{"d_model": 64, "n_kv_head": 2, "head_dim": 32, "d_mlp": 256, "norm_eps": 1e-05, "attn_scale": 0.177, "init": "normal", "optimizer": "muon_variant", "lr": 0.0073, "warmup_steps": 200, "schedule": "wsd", "seq_len": 512, "dataset": "wikipedia_en"}
Each number is 128 + 32 x the weight over the matrix's rms, rounded and kept within 0 to 255. Layers, rows and columns count from 0. Numbers have three digits each.

# o: layer 4 attention output (transposed), 64x64, rms 0.329, rows 14-63, columns 0-63
# v: layer 4 attention value, 64x64, rms 0.127, rows 15-63, columns 0-63
# q: layer 4 attention query, 64x64, rms 0.0818, rows 32-63, columns 0-63
# k: layer 4 attention key, 64x64, rms 0.0922, rows 32-63, columns 0-63
# up: layer 4 MLP up, 256x64, rms 0.212, rows 0-18, columns 0-63
# down: layer 4 MLP down (transposed), 256x64, rms 0.0886, rows 0-17, columns 0-63
o14:148099071152155126120160134142094073074158142105113172128154087104077179150174113171087069196209134162138180098113127146071157175134122174130080157175046169040130115159123086084111128086140183
v15:184142129111090136133120136191073192194088113083148144145167152141096146113107076045153130127174155119163101179121125086103146072117118126111105110084152120147124139107096096175154178133112172
o15:136164102097115163132154075161056134162071160140117178093176132105108162122128045111078090145096111179109112117192155149108214093074119124116093127094134129139128135111191115152076134160164228
v16:201068165083091194117079140146134167192081106143158122116134104110131191106119077085179118142105141139115108104122164122168148081130166160137131125089129108141118106099110120166139157146123085
o16:095198090099096099127181071087108128142106155068059139134150203112141115182127063077106150168115117185148141100186131129117190131132121096139156108128138114133106097147178133108117094157168157
v17:191226165121171117135090135110123084166215092160143200129125089142143141126156094092132164056086104107197145109004131099157153035178153133132079100100090123146095106146084098142255026131095104
o17:052100013101043170138151067039159118096093175149093073154116197105087147172115142190136122163122178154065121181197106077081141205111071120143205149168238156098207103162147160086061158081141123
v18:166098117105125114145082122158179130100115197050163067133143095045078066108138205106127125154127131158105172216206118125096145184150070089131095164132169141070103159142140111127129162136132150
o18:087129173188116093101157149181084161189186153144105128091100053211160172110122116152161152102100125156148072078068153156145077113074083195124143073094096132176128101076128091176129138093160164
v19:099152133152093148119153075136095155162159145188104191149129147097199136101087140150153099097089098140110060140148138128165100110119115081115043124104085109140137161181158171186085155170105109
o19:100090151108154181106094161128184154122114102074154090118152126148105164170139114109123132119133117146157167106059127178159146094108130153112127156149131099127153155048168094104137020139143150
v20:101138117123179111129170092156121083139111156114123107156150150137168096111156161093129094124142102137179147119118105102125126165136101089135123126143134082126117154144135174128119103135155143
o20:129114148130118180154080152109112144128132101118133110083084077122116138117128144171151121121121146083105112167103169160156105065164137141128106138126153137144164113119148083163147134106143134
v21:128153133159112106117119119198107150171127155064177189160146086170126174122127128123118184117154161107126112164125100066080102091134056200109126085115137119155150115143099087122135108117098197
o21:154090107147125167104171112156101124122099169161156106114178103136098158094124097126120064157154136147126136149136192150116159145060121085093033100109182153091118143113099107134129206121132183
v22:110089093163148111136180122115141094053136123104107082159159153104084054120123182149122115118138161133130143137145066174118117208092177120089148153151133165046097164109170172103105131087143173
o22:178142165199148091157074174186115169132138128170159160119070053153127106092116154131155148070073157088130070159119121122130093113127153174148112095118076127126141138138080127143142152142057119
v23:124129103176116235151080115163146140066186180137147111078128067113099131078114095231122099196118173096146116088132146154143125151083206160119038142137103158074133113102120098165092136124058123
o23:150146113213104065059160146192160114135137203082176128220173190165107085137039140110163162131165181111200114097128102106107131193083126188105162048119106091145066154053119091091139068089052147
v24:182089129123128170130098091141149135154122160132146099169162096117140059095173174063163103125112151114153137130146082076159134167143154104099098137100136096072127194114156132137127138127121123
o24:085132133191092133153133135126098162153149170064114108088110079180124154152094074143179139129095138162149098166107159181143114104106115191147100078114115128138153091083137091128141124110148156
v25:118123163026078216149090174157125168178152068135143151120117181075200148071115086129146129090157191112108100124131086013131051105166101149166093150148112162108150131206148180158134130150082047
o25:074066164116117117079191041066200122159088151160054079149126087195138173140172130149137149080125122174145179094094153175107151173148145112134120095140149129147125157078147131053138001145176162
v26:111123104128133099152153119142109056131162177075150076162090159075175072096146165117147093102134129168127064196156153174118160201092082103161084174089106193105140187107099217124118154115121104
o26:155116147222151097093054156133140148171127066116091151115079095147115176123169191148116160143076183129103098108054105102132133127114104198146188157143107175111141135101156065113091138112066171
v27:113153119122137136134142119107139146121099157133111125095110119113131136135104110148113102170129099138133142145168138155132145149101136090137128120140104156116113139116110149120091138149144131
o27:134133144091158129109112149169129130124141111109138140140141141115134116105133144138134131118143133093121106103126108131143120102143127143119165141125108103162103135125153107157124112115137121
v28:213134161127151118117118191150137114128165096110153118164162117185120117160166118069102144047123133129193153130110038072099145073189170130095101119125128114086121149108142049168213091089075135
o28:087131054173081135188148059130109135127135189148112115111128100109109122136109124168118127190119124119092119156175171134132110184093073154173102080123160110131224086134108136076089163124138162
v29:102092063161165130154108079112151076078156128150120148111151056180051085150146162174134151195102125158091102122073151180135170154101149155098147144097144143097098070126211091123125114097135207
o29:129153139204092121171121173151122152123164148101184089169116184158157098127038131074155136123105135112164098174156087088124106142089119111132130091086145125113100149115055192142145200145048070
v30:125186140155105124108123102140149178114107177115122086164092078057108172058072124105195172134193084104107120181140201155155174154085132071104123100092132141135119123057114101160123149170141088
o30:152127063065112095087121158161077115135155078043147164076099207153105131191178102106088099175110149179182102065156098085157175116112128141133193184106113107152113119136180109159124128086156174
v31:056189126163164145115169088170119124085174146088123128186137130091129153089118124148164143121146117113120124135086146127122122115100074152126106115096121151154128109147132133107137099177133128
o31:156116102121107121082133154099121122136093100141137117108107179144096146129138147138134114131120160161140134114110120108132153146118134100097144156140158162112125156099130121143132144095111142
q32:105098163175089137174134177108141058155153091119105149134098095063140154140163179160058110147165103073088150095108098157120107175149084134158131155185130175148185141155116073143122125104101136
k32:133141164168122113119126140148126162090105160176159118138154106089110142129078108136137100122098150114162174152110105162058157122158081181119063116156120099140120155151126069089162135139072141
q33:197172119102152128084066121134134213143028149092157137156157215114099142112096087061184115182070119117136132146181145161143160059127156064111118096115120111106093167091124175151140103143135156
k33:067054177089097143158056061084111117126144095118075115085105165080132157149209167141108111096135092098145112152128128109135170150170115054172177206175139085158119123140162218177211053096222061
q34:092121083136071098092176112092164141101124122076125141101156151191107126120138087176142208104165124123134159140157128174135077147168131090116103089148149167117119105123088122129150106143128139
k34:109135148101190126127205202153148116127163152085143135118183083138140091154094097089147108152126152117105137072205125100147172138094134112138107103091103060104148134107081133128156141065110141
q35:117172135193054105120187124164149138135160119104109171153104137154106041124060095095177211117127142191198073106138145147158151127089131119150114072077073121162115090082170071150110110153140137
k35:120117116067169128102103173103153125150101081073114165080093119126126159161113080132149127141097085141087184167184126109173133036121143146221132189163153096114206139106137155117029104181147089
q36:112203151133099173109169178108143141133124103173141143120149165120121153071118118111100117148185090134173135129029103145163076130131156076138134143062112125128062117113111107161086155130155139
k36:180131033121145132137180166125124167182083077137038140091086116145105115129117158111085138063157085174160161164110107123086088150112169087210177178118132191093118134139113084142098126120157116
q37:117096168091160112112171057127157145123120106187135078116147114108146118110150149148066161091137079136090157111103119194161122135156213133170163066138161088195131121130120084092113074140161086
k37:180092095131171118171155127128122136100149119109152136124122096223091057078119150101071133104140157155133109098172146078057133133159160173156124139136105179102120163146079071163100166108115095
q38:109150160153158148074130144167141131144159172126123178177096146094090100138104087084120176135133141089102138076146159143136172100094062100117094158146099070153132159107181095177112112164103154
k38:067091108168134110136098085112164153127134126184061181095147149081109181143100154119116169118055095094085148193134118131178170084140127133149128181118100125147123128130132175127128074188176097
q39:122158162122065150048157110152147156136155143097186148141181103197082127139118103093141140138130167187152090171107165133144107157073139172109105052092157099158074115077126049121108127095114192
k39:160152086079151097147150166155142153189093086148120163118138143141085148079070165105136110134106086122124068131209151133097104097104143138145209164138086141198085076089134084142052130167132159
q40:156088144169194120181113196103131127154090089118107104056072108065150109122158178133090141121076094152108135096109119070154187108103124111181100159184134137117189119149117142099124144152084114
k40:107158173180116151143155141079112116094135124133147122127182154120119092133129088163120146083105119212124145135069129123151139128154108140142056175104181104100087142141110139126128137105083064
q41:125163191063109129096092100126092126153142047108082109090041127105150160133156183095161162117149109063184079062072147124160084103179126118190247172142089156117132125123173100194168091088216097
k41:111114103188187145149153054112127105133159097188120100138038081154175120152185169156146174104185093088131188209068117117045094147164040150142154145116123148121169118175102186028194125098083063
q42:214119130155132089168144141126137157148069097063164199178177173125096144084049116089116103188132118153141099092144129133114188122140207081075118086137109148137041112108104137142074196160082144
k42:088108091052149135119111146083089120137124113127077115175127153074127118126146114118134147083097083126141169092143092162167172092170166087192168157142111073124184160138214084124136107215110085
q43:142167102231176196198123210149058121119145141165150150145154136079108085105112091112103124150151083099087171185138099136073125091088028107091056130134161152092160146124094145150133164186090157
k43:138142200164114104158158136126136166068084120132089078078193178060106113117118089109112093131097107064169146184108124091131202092158141108084098143183181072105113179133186158169132119100173103
q44:153095138067138019101088077144126151138040149153172080122151093119194131140133144181189112129045175123145115074133085085124127161171189185171158079180100118124154189154124180091158120096119105
k44:118140128140085188100024114162175086119108176161180155154090094187109080128130128173117099149118208193155068072116078164114131134116154165193134084158080094183085151083158103206117057098118138
q45:172142100098255124125176125085092157116133156135149125153193155087107148065114077084120162132149132120038151096149144153119165077103080078079106103149178169172130072142117124143108154173120115
k45:088103083128105146142139135138138100114157121121122093105209129138124098126110167112173156126150145083147099145161173070151173158197178092081121115111120125102108167173112116168111116092141076
q46:053108117210076137101152210126220117109212121059087126183033174151120125176138153070106145118176101133169155094092115131144100197140142111167134176054049097083118198101139125122137092103115139
k46:137105203141193073096112133101076192150139110121137177101137109091070221158136103092088106115073096210088203166082163139132134141043066118171102123050154160164209118123137131128153114137105128
q47:142080081133104120158187144163089152169132135117142103137120094169122208147107073145126116174210117157152141154096129092117156158079033141167125039101139165087166085109089088166114233141119165
k47:165177118091212109141172127149185141076099141193091102157081154094093144101070133093164126175171144072140119111116126202134187137170131085109121110115100096079143112153088109132110142113109145
q48:146118076183118172120122083117201104149119133117080124140097160109115150132109156176219138120034069155138086164141155129102180106137151092063135162169182117123092109126109205082122082109157070
k48:093109163149141172065123089078079105063113163094102114109122133144206091101237088145133126130192125109067165092097180121174154134125056082121129165183179089109197092157133137103190150130163125
q49:082186193124086188140106186081151163116136087159111124121076142106146138139128123071090135120107081198088140179111182136172095079113081098185137102070188150137141087133143068125119128155179142
k49:154139155136142094198122117103105113146175119216100062043087110102151150168140156166058172060114101118097120219131170142050085126140147188124127185119158132091144104119101127074096126132155099
q50:037073143173106111157149109117186093048147129117109073109137139206152051187146177159111180091124137168127159152147114107133114155148117128143080139112158080129159096111105165094158062129129106
k50:142144193128124096099141183118109151156129124094194141134186109168110091114096074110111123138138204157116070095131135120164121144083127140075063134106145157116139117098070129130144162124121183
q51:050125136088154159142175173004158096090179109177115165145155164056187180122155062061113113104129064164059208121133102107063108148175073064079115176143185198128131093192073209084131137138164079
k51:109117110235117069156156173190087115044152191203131076055183109173132054094131172169056198096187184115121129144125149133126095224103181124088107097126102095153137099145120050165124136057116146
q52:170170154168124131127157108063125146132147145142192123141168141176106130116145125102153143133167115103107140121048146172114108148109089107069091090122166142103096146122081089083144177083128134
k52:166139048114113153116160102148177132154128153148186156143142144131087100097097175070178137142149141113094068128135171113136111160080149067091160126092130109129090127098089124176117165112146151
q53:137131140153130136181090110163117122133116131120161134159119145114135118128115132116077135157087116123140107125130141097111150127119140178126125146166132081135124148111136138104129123147097127
k53:127140144155108154121142137074157118139104108136111136144106155145113085100118121131092132097137068154104143153065129181143118078160152136101144134150139143161109160109156150071161137161100114
q54:114135145052054111073124105123130174102047125121144110108186171198108158167141095108107099149079148207165110131151187125180170144114195126140079086093147058153132101126130092145109142114139175
k54:090176118047127126161149110076140114178112114111098166103077130148105123151114131146099161061125082183071115115181134164102116094123136136172191175155134142172077034132120137163119134140136154
q55:179134176130107101115084174145067124155155095108199142134077095099156133156157153078128076158192154036146120087095103160144135164108066175153144127113052163133170187135124082147157150064127164
k55:141092088121116108145126096212149168116122092177189158136092137103052208149125181132170141177090153145139129188096091160106125123091101152121147107139093094139086119127138157070055167138111095
q56:148136140135155108154112173108127164141084163088117148113139161130118107093126135141087104167153186090126166123170118116133114098146142112112076153162147153082117095164145083186108142109073133
k56:109127152072044183111114161146160148227111104117113087121126148097165172143080105106154132095112175165191107095116133101138159143132191089060053119102080120135078188140151110180130079140146152
q57:041114123041090088153144102144164133139096079121062139126083146112148081201126095115136166132126116154135187089168130115192124132177158098192159152115072056122156138108166171140105068211178108
k57:073079159162218055141104085094156091124160142197085137130066126114138124101127157177058200079068128072119160118129054121157111157129128165197151213089159180165161084095110200109171064110093110
q58:143101200113081089166147062082124124093140081049130171107150139178125106167131166046095151168148150120150143080152134140122124154157177103153124092119096146166140056120137086138143119109115148
k58:125089163076140103167103169113128144132136141089189107171138120166131151096109142143181156113127086111093108135161077125090146124145092124127119146155102104145160108149149112091112129156075134
q59:175118161142196106133111162133076104118139152128196144137148107069148111126124110052063133143161147110134135080139106110124195140081092145141114105134078147176157121125125141140137157126076135
k59:104116093159086109141106162145154150112106089085172134161169154118075162112118136135109155157114120182149120159132088170151135122171149143142136098119106096117093173146110116073063120177118062
q60:106120122085083123139091080185110078115113092134091162118142164133116107161130158179075108135158125053166130107152115164152141141178204137117157216149061067157115133121166149183103082147143119
k60:094096100113164106124190115099137147120118101082087167188080137147142115135156114128117158096123097109109196096117064129135120098136102135130158151132136191115142108157138162042179179184097143
q61:149149164168145152102130149160145133172161201122089138116141064085118103085092120169141161097138116116148099129128114174115123078083089160112157084207137174124089132111143069144122080111114103
k61:135132159135095144081096157138129160110132106111142114167122123102179147096124088102136065160111146107147147131177178104108105080144121133107085156107110101126136213142088141175128123177151078
q62:082091137104112113155116014106147140088115129201105170192139165156122028118104127113130195076108159141110165151162134144100133141169221119141092110110138106162123071158173147119131091172125074
k62:147097114146111124193118122126168072166127154105128178098114146191124073069092134169066131118150133139099083093179162053175114130129227147117073130171119120156137122111146113131096095168116155
q63:136137093147143137125157115159101151096108176136159156084113098150132106111121120093121202159141166158155122145132125073114114166106126116101082116110166155095124066143097157134159136093114135
k63:121190110136151151139136137147118127205100165115100130135124124111102116067091076123108136154131111156177087121165112139190149124122158141145120086124129088146102119134165102166099142070125117
v32:169119179171104127138157127166161137176118105162150177139129102119129162099119197106144133130148127073069171128142136111019062130180155113083211135102142077117176104093075059101130158089137165
o32:096153089093129129180156110117122191087148180126125103103124129203122044176156064077128177099084131174132135200192162110121151133078140111127044125100151090077120144189129166070144141149095137
v33:091116148153159115157119080142165097179155169073106164205169169042066143107115145127134156146066121110086184085077101125054101214128108108146134151098153141140137149132168120122140124171100086
o33:123085075099104116058089109129136159111125133181176135099132133201110104150100138146170146087115122201161078220158111133175072123107128111137131070146161131135100109129113150132187109123156101
v34:042093129146112182144144123111141095064103148099132048118126128035099118111139132183154114127137172182132128146095136157102159194129125129148089140162120136092143193138138130102145143108151104
o34:140083143165134063065138153175126127177180125192129160144113096192143119124119180145144165074132136126146091096049101115170074146076135169144154078118055127190116115121124107141152122112108113
v35:138075070090121128138129125109091108161103093116156108141150119178104075122151115147164174125152188149194062065107184145146149112134084167132102118120127146144107172109167139142131128089104143
o35:122171136201121142111140194127092105161150120155088210155104179075098175111102084091112103150145086158126131106092120130133130111099091098111139140135108148128134127087126124141121160154128138
v36:077180157217123195127126118115135143041134147105105059113098142099115157120122086146131097135151159147130134165118166157176182132070143126123071134129117095119113123130103116144153146117122106
o36:175103145130123062104113097184119133177132112119153134147148105165143158121119158105130127111118167080174080078103067094123163138127176200141186118115038111161096142123162118163099132105091155
v37:114126113125114166139149092098113120096138102150130143109155126142141143119153108176095057163144172114113100131122143133146088181117135197135094121151151141070127121172168146127074123111122168
o37:143137190140178117164137172120166142117142156123197136158140096129125088069113164052123183137143123128099148099087097141114131145106131095075106093123153136137134128125085101152105154133100101
v38:158151116210139157147100116151146132098093117110138132082139111164121101097083096188119139139139135126136133172107116190171168113094153111064103141179119155101066091104138108123130099122120166
o38:152156145119128122111156140203102135138135134127145113133139143125132112134088108082128105154142138080172088075143133105124153122097150124149150084095112098161138138124146084164113145139112138
v39:080102161203153118136146128134141131066065157080142102114143148070063111109118131169145127165149130138129185162130160172100176115105097132101134118153145058165114136115110102099154129143167134
o39:175158142101126112088102127180084157173119111204120164088124088154156077148118132140136135042108136122149073144116121091151116069094162159138128112115074107153120146154165138186146122151102131
v40:180131116070174146230102123111092105196054120091151141076158114138132056113070090171143093175127155120123139066115168185140154122118141136158111114131127108169103132127126145127117116146155143
o40:059172152134105155080130185126119097105168168178089184136137176109108118124086101103128145078160134108141114078154124136118108111116120098106157122167169120159140123109217053201131057124138128
v41:129167150156109141145102144067144156119129147118109072040091182135108103164143141104114159128138130121139191148166145111183134131070133122153093124115169085122121113116096117158156144124123101
o41:151107177115148133134109114154112121122120153130129148130156048143164159124115096155119080071132146097141131143119090155088135095158155204129111132151088122133100140127185099148110118126107150
v42:108103077092121156105143120116109119110067093121149057063133182167125092152158138133091109134149152184190126141165163153160096109092096144165129114153168158112125136117139151148111146125141143
o42:161165210152192133138125142140131112135130135129106170154134077094157119084109123136111139124125117107083162085089135181114102093143115159109126129146095116165116105119145083147113124150109118
v43:129147083099165092077122092181105163071125145162121113183128094112116143106123167133176114137116102145153065131150135172113158065155074119127145117126060150152104154163172175135099128164172131
o43:155140141148111132105097153074135127202086024062101123122087193110155131147137144180148141155090098139130160088094166087173124119141115107149190189126095144157134149049111156132123105170127094
v44:151123131125132113119100122135128111120135161131123142113105122130142080139131126133125118133124124131129141146173113112156151126105118092136108136140125133120141114122111133142156143139117128
o44:120143142136119144119137130155124128120105135122123104120135117135137150133127120164149114135156121112139121122122143136112125112141103149132123119144136123104122128109113112138122104108149147
v45:110109178183099196072058111144160099054105146111153133170158177091129127123096078121101115123110104166148143192085085106186192208144151081105102101160132127070095160114167128164155114193100093
o45:124098125084095087091152105207140159176126153104129066103085100182123158147132146134165139181123143117160078118131075158167141088140091155179193064122095088150126093117116135145122122063205149
v46:077152099160118135182130167177149130158131126137071056098097140090135110092137198128138132132134156148099138153126088149098090130071147105115110215176125103101092127154131131166132102082131134
o46:141100156186134117135111120137155101135185101103132140157127104158139075178094141115101105086138121088170157085144165122164090163111192167191100085111088058192144137110133112095134115167078092
v47:168107096145151129111114059132121100141153185084163160181128066134107132103166112116140111121128123155141113109149176109110162165138082143133082090124098127106116194120164139113134146126110143
o47:144139123182103155078139183137116160163117093097128134113103161180077153128123108134153133166126127191171111163090140093156143106068065103094147109150157165095142109073100085153110149105123156
v48:099142132115097136165096109127110155135093114154137170111166135080110159109108175167132084205156153123047116094117149107083111148150122172147132121155108054129111167195145156157077131113164146
o48:086091175129134157115115195103205136137186111124149149125091140186122062151136151054113175051110127166144177107113076119177139112082143073131108146129124084180136144101150133154122083152106085
v49:152123090097141123145149090150118109139104155144140165123132060127195094090143199136117030143152134138087112100208139119085149133162121086142151132176074099080154170182116139126100157097168163
o49:080140174192144165152145193114186144126170089057122100119087135209115071144154143134150202108111143135154168080087173117145104135089108126096117157123155101126149124077125073127104060111099128
v50:138135099073154128163098162113139111181139161119102089078116163138149064150136108104102162078071113149138151140142081136181119119091134100165101164127146164170124130111126148134130105155105100
o50:124121133138126133084116100130112074086123148155116133138167110080147173122102122193126074121179125089127143111133152184103070146171128159144141103155137158150127102106149078128166098112161126
v51:055099160129094172098127143106133090057082072099146092150142147087124138133107101162136102162136155171158113091094144157155167167155165102103156120157140140093106146160153115154143111143157087
o51:090125122116122080159138143172132124166179124140095134135082125122139112134137174114142165135108137090119090071106061119157114133157119163158199132123071083147131120161130165145115111106157118
v52:141174154161165159114107079147182116109124143112110115125143119126116152118066147153103119126112093093102187133167134178149131128124142049109149125120124184130126072120094121114132138169143081
o52:115107119062156097105107101167126145096112127126151069106154127183172116134126128161162154131077161117157087136144102107100116143147132189156206146134118126124093134140160094119133092123108131
v53:186110089088144053124143129092086167185123128110177197132109129170135096155149120095117125121128120128160118120151122090087180098125101130203114092123125119129156147128089140117129158126097153
o53:130141118151123200125155145102147124124092110096115166131135148106073174085139098160130103122144125160109142148128168145125140083112090081061091150150202154101125127108155108147099105123145167
v54:106129124147142130133198141156082139136077066112131146127123214138156156124079099150109071149113137163152100159032103178085094106091178117156148137151147158091131104121108155141098153116110166
o54:151139115105146117137130055120193123104121141126159156172155138082079095084102175087111173141131149093084113075187175182145138131139177072100108100109146073209125091172167125143112095135144109
v55:086102070094121168183118123116125038181093146093144084072124144119174077115135119129110102117119148176151137107096132190165107161126133140160111134149148140165134188109116153122140106126147135
o55:108134162174128127081116145151117078088188160177113158146139105122118109143096161146125146103171149094126125092103133172143062132120132161130128099135094119187131065130170063170162105082135114
v56:115125077138124149128114122136120167108111090153148103088121172104075104117137140161139146157103175159151113158085104182090114130087111160150096146128145141110099129123167135155125113151114167
o56:173150165132118127106152144131124135168115133119151172158137140115151103112074107115140116107155089129114141099125138142171101098106139092125106059129114111200105136106109142164143141172124085
v57:100130152107116108134140174152113131093153118135116148120121126107172169142130091129113094130121089141108109182082059129148103112136154170114118144173129120127107102170154161115092081135146152
o57:145109127117126118153132098085163102123120121125146088136135114063126104131136203120104121160159136082090155091135154135137133169157151089152112107112154128149181120153095138118128146119153094
v58:141117111075078142095082172166129141152142092145172141105158115144116182160142146104111208095140104188127115117124121098134107070179090166121100110112103107146103125111141146169154103113111126
o58:097103111145099153122173132088142120166123121118079103121114166105141162172129096127097078163116122196115184128109089122155160142098071093185152139140126144149177124115098144070110174144122123
v59:124180149176139108114128096155108159123138186133098144197098163093139141106115156063150079143136102110129130160138129084089167144123132061160139130103094076103143160135104123152138184139123113
o59:142088125125103131105092079118172158159108077043136111116099127213088151154159129148149152115087139141184119147165155135157160092145157155131134156124108079128098131077173151120107063105147156
v60:085136146120125136171145168101139126152094102083104072118129132117109116134114143142138160149162163126116153062147165137140149116103133099128129157131136103149104124148102120151138135092139075
o60:092106124145146111128108145153125096124189110168094181133126130125132135139129122113103103073111136114157117101127084113119115146137154175157157166145089099127119149148181119116124103145097136
v61:115126115083127089107123170044132148055164135156157137111126029122115114170167091152128147101145117117147123119193100101181248122162126170132094090143088135145134159168099124065145072153157102
o61:129117118129115152155178206145083083161124094146107122108117125073160178089169155195133062110168126107110120124036072057108124131134089138102161172134137218078154176144080153148113169107121146
v62:178124141116097096177088167080114149199067100139120111085143129201115050148118128111138180144198146064144141101180187057162127119116142133102179126138166106166124113097108075127132131094144130
o62:084157157122158179166115170157075103095175175165058177123112100108125137126148047078074084086128106103138147155171125137076164084136142156125070178129134100066126164139196124132124122162122172
v63:111165084158107083089168109168119169163190138109134156164124147137159226128143137102112191059113091130127098141069084103092094089127104175146085092129111151159136149133122189135124112116093131
o63:184027074140142152102101091085176117130074083103162118144163146115079152122128178143099100169105165184115163175103133110172166160074150069133109145117142168170153112128121120087109189147085116
up0:096100130137168148082118164118176164101116133168124148075153139145117089135118127165143159156119126133125117148097125109144118128115128130109131151142149117144058121112078151091174080134105106
down0:112125128105114139154144123122100066139135196126154142099114124095086132131118107109141112111181126151126128141149078103111139155124128164122135168149103160136145125112131139147117129117116119
up1:146089094092145140075131139171146180081097164200139151114165167162154163103153139125156144084121149132138157121113110126134154172084159064139069167116085102071064090091053155143215080194105069
down1:096131129141113121128189130103141157146133140117097097092148166102068103213103117134110157112178079101106132140081134112161166135110091145060104118153122152154113151172197168073101151107152141
up2:137159146171145140136115149143093159222152144099090180148118155105163151079180096108146149095106135090127150118111119095072105110092131068073165180122152167131139131111082100121155099167058092
down2:070144190175139120128128156139196211075142134127136102097085074114194091200041122197029098198098128073121103036147105090137115185109243135164106122147185094074115097183153060213071183142137121
up3:131143105158181142117104101084163139132098122091169103116208187098132182084111199107073128151157157119068143054075080141176141209141160128125151128054151120147143120139081088133075106120132133
down3:141085149121092172128162145140151128126129125133113120103096136111128153110134182106112128083107143174138085124155081165144147152142108150126073132146133135052091137167146125197112102109105143
up4:117149099112110085186070097097131147128125162171103175100140154099150105098112100181065128150125152078135055175155135116121139204148098128072129093161134111145096150206146141139138086110118166
down4:129109095173145121163162080097134192123133162136072134099086156129167102079125069194072128109183113125112146163151133169128155116111105154089117143168095144111096144163120119166114072119109143
up5:126118154078177126061072140098172178078142149081138112158144146112171175129149144096136105113091141157163130163158115101161139098151124146094079108136135135053080115122065189110147156111145159
down5:104150172116139133180144139088176129120171147152110130168091139129150121143054164125126132116172118129113115156132122136140123160106142179115069111098072071156100111095144176139090143129114095
up6:084126123111143190209060139092131161116106166183136172149190094138123079143108059105115152075097173132086079206186145144089160142187137129125096164132159075096165076141115090128149127109136140
down6:074078098167119155154149232125143086171055094063177072116083090089122187102130203116086168119074159208060165192106104200082158159103164117074235172131116044140150122084124023172188137102158172
up7:095109169159161085125137092112136121120118196173112153164149155075180168120107134061140090124137117084100082083121087078061179137165094115171209119094084149143192126131119092122148207094088176
down7:110160157149170140137165086180127161139137090107175131142109131131126162125117180147108144122075128080154162114072140142030152102126138051081158194097118170185163064069031121110117142183136132
up8:105106136179079098172159087097124067169147106163124185100201095104149141139113155084069128140177169108143119142081129154147134142129134094148142118156135166186110136078125081159117124107103125
down8:105143140114147087131179133163135148099118108137144130156169133095136119108133159117137125093166120134118161079095144125153103129130074145164103106117108116142135107119101133192064146158107140
up9:152141210094133171169132137105085129111184152146115153121102089124121093128125074083142117111156110111130137120127125132112141088202090111107115089130144132155143132189109135118136181090120133
down9:110134134141103145127122138114147102152116126109107181104118103089101129139117135143136128141134130162139106145130109112112094136144153128160134139114116145116144150149129119116101116158114139
up10:163130093135123138154121140104107174103053152144171096147127122132131122146120132151142116087148120107073142114143109112148067150146162103128118104139168183089101130129132125145126129128142106
down10:134122137136138127123112162132139139097141129138142121127133130115121124100107142102141120129133126121127127144120115135130129106157120119124120130124111125112131135148119118152144160134127107
up11:159135120090189102149137153151121085117088058167120107173172132189149103137122138127124163110140089155140135133062119092124121089089155158101123143139120122123128160121085109144130147138109134
down11:130041179210113141053124148139135114166208115081127194141061098108157119137187151142166104150177092124171082166163103144123130119148121135127148123098092065147079146100122104119157085065153143
up12:151109141121137157071090080119186179061122151170131116183155083168092173170157107092151167091097153110114164185060134157073181060127143061127124117175164115112096148162199084056153118113106158
down12:154087040123054161112181152107122200199125169205085153115082206138101091110124117103121189045155168197156084129071073139088154179118222084095111182219001175123119091128172071104138147135091105
up13:157178116059112144046106102093169094215153156103226174062068107099135079109179137088065161135146145151140138211161134098172111139095126124132113128088194130148108172147181147077130095087112128
down13:073118196144089194083179137124163126076180209066059097118106140082133086111151183098065126130152102199186102145156185149103159201180090180066093117091085135090158166073123097105063159155171098
up14:102093104069173121091139134141168142102130178112148056090186097173126128137207126132126138101119148140181093123189084171193114134117136105106110144109115067111065159097125084055200095154155154
down14:121098166170138117135144148122159132147193130069071139142123103123063119152142095130139084145106128125059160032087125072165130103147160131159106140063194183116123158155183153102086185151123138
up15:171123135086119092096124095158145103158177143163146113097152123137106089123180172062085152080124131180111114119201146162167129127120135117127098149159140115122134126171105078116112086103100171
down15:132110134145138177109141157124089154132150123126065134169117088100109102087158141104160109147160153102097125109113158167144112124180124151111125123077145111085104133119160094115148128145123150
up16:148125089117149121104082172126129066172135126177127145118124189167119149162115072150087112125155144147134140155126150151136058176171138124046126125098114201121129120106162118030137101127095130
down16:107126141101172120120113202104129121115146100145109142140136160121127152144134064138127131167119144126104115154107131138127091185112129108104098133152120181113144138083116112114153083135126160
up17:164069116158205122130138157150138132131114123141167087156144158150134097127116131123142113154148061108106155113131136142166079142139154075108121152167159093107097165091089102127142123118121083
down17:086100075169108144128118125128113138152124116139147139135124099216146106123119136166100136114189093157134064157119081121136114124162122093129155123147123130070154153114190139106113116090126181
up18:209140189052059025145128149095105084214156157099126134112118130206160135084155078071110083137153096140148062092153111143021178172131121148145184150176197188115110141136113088127204098030135158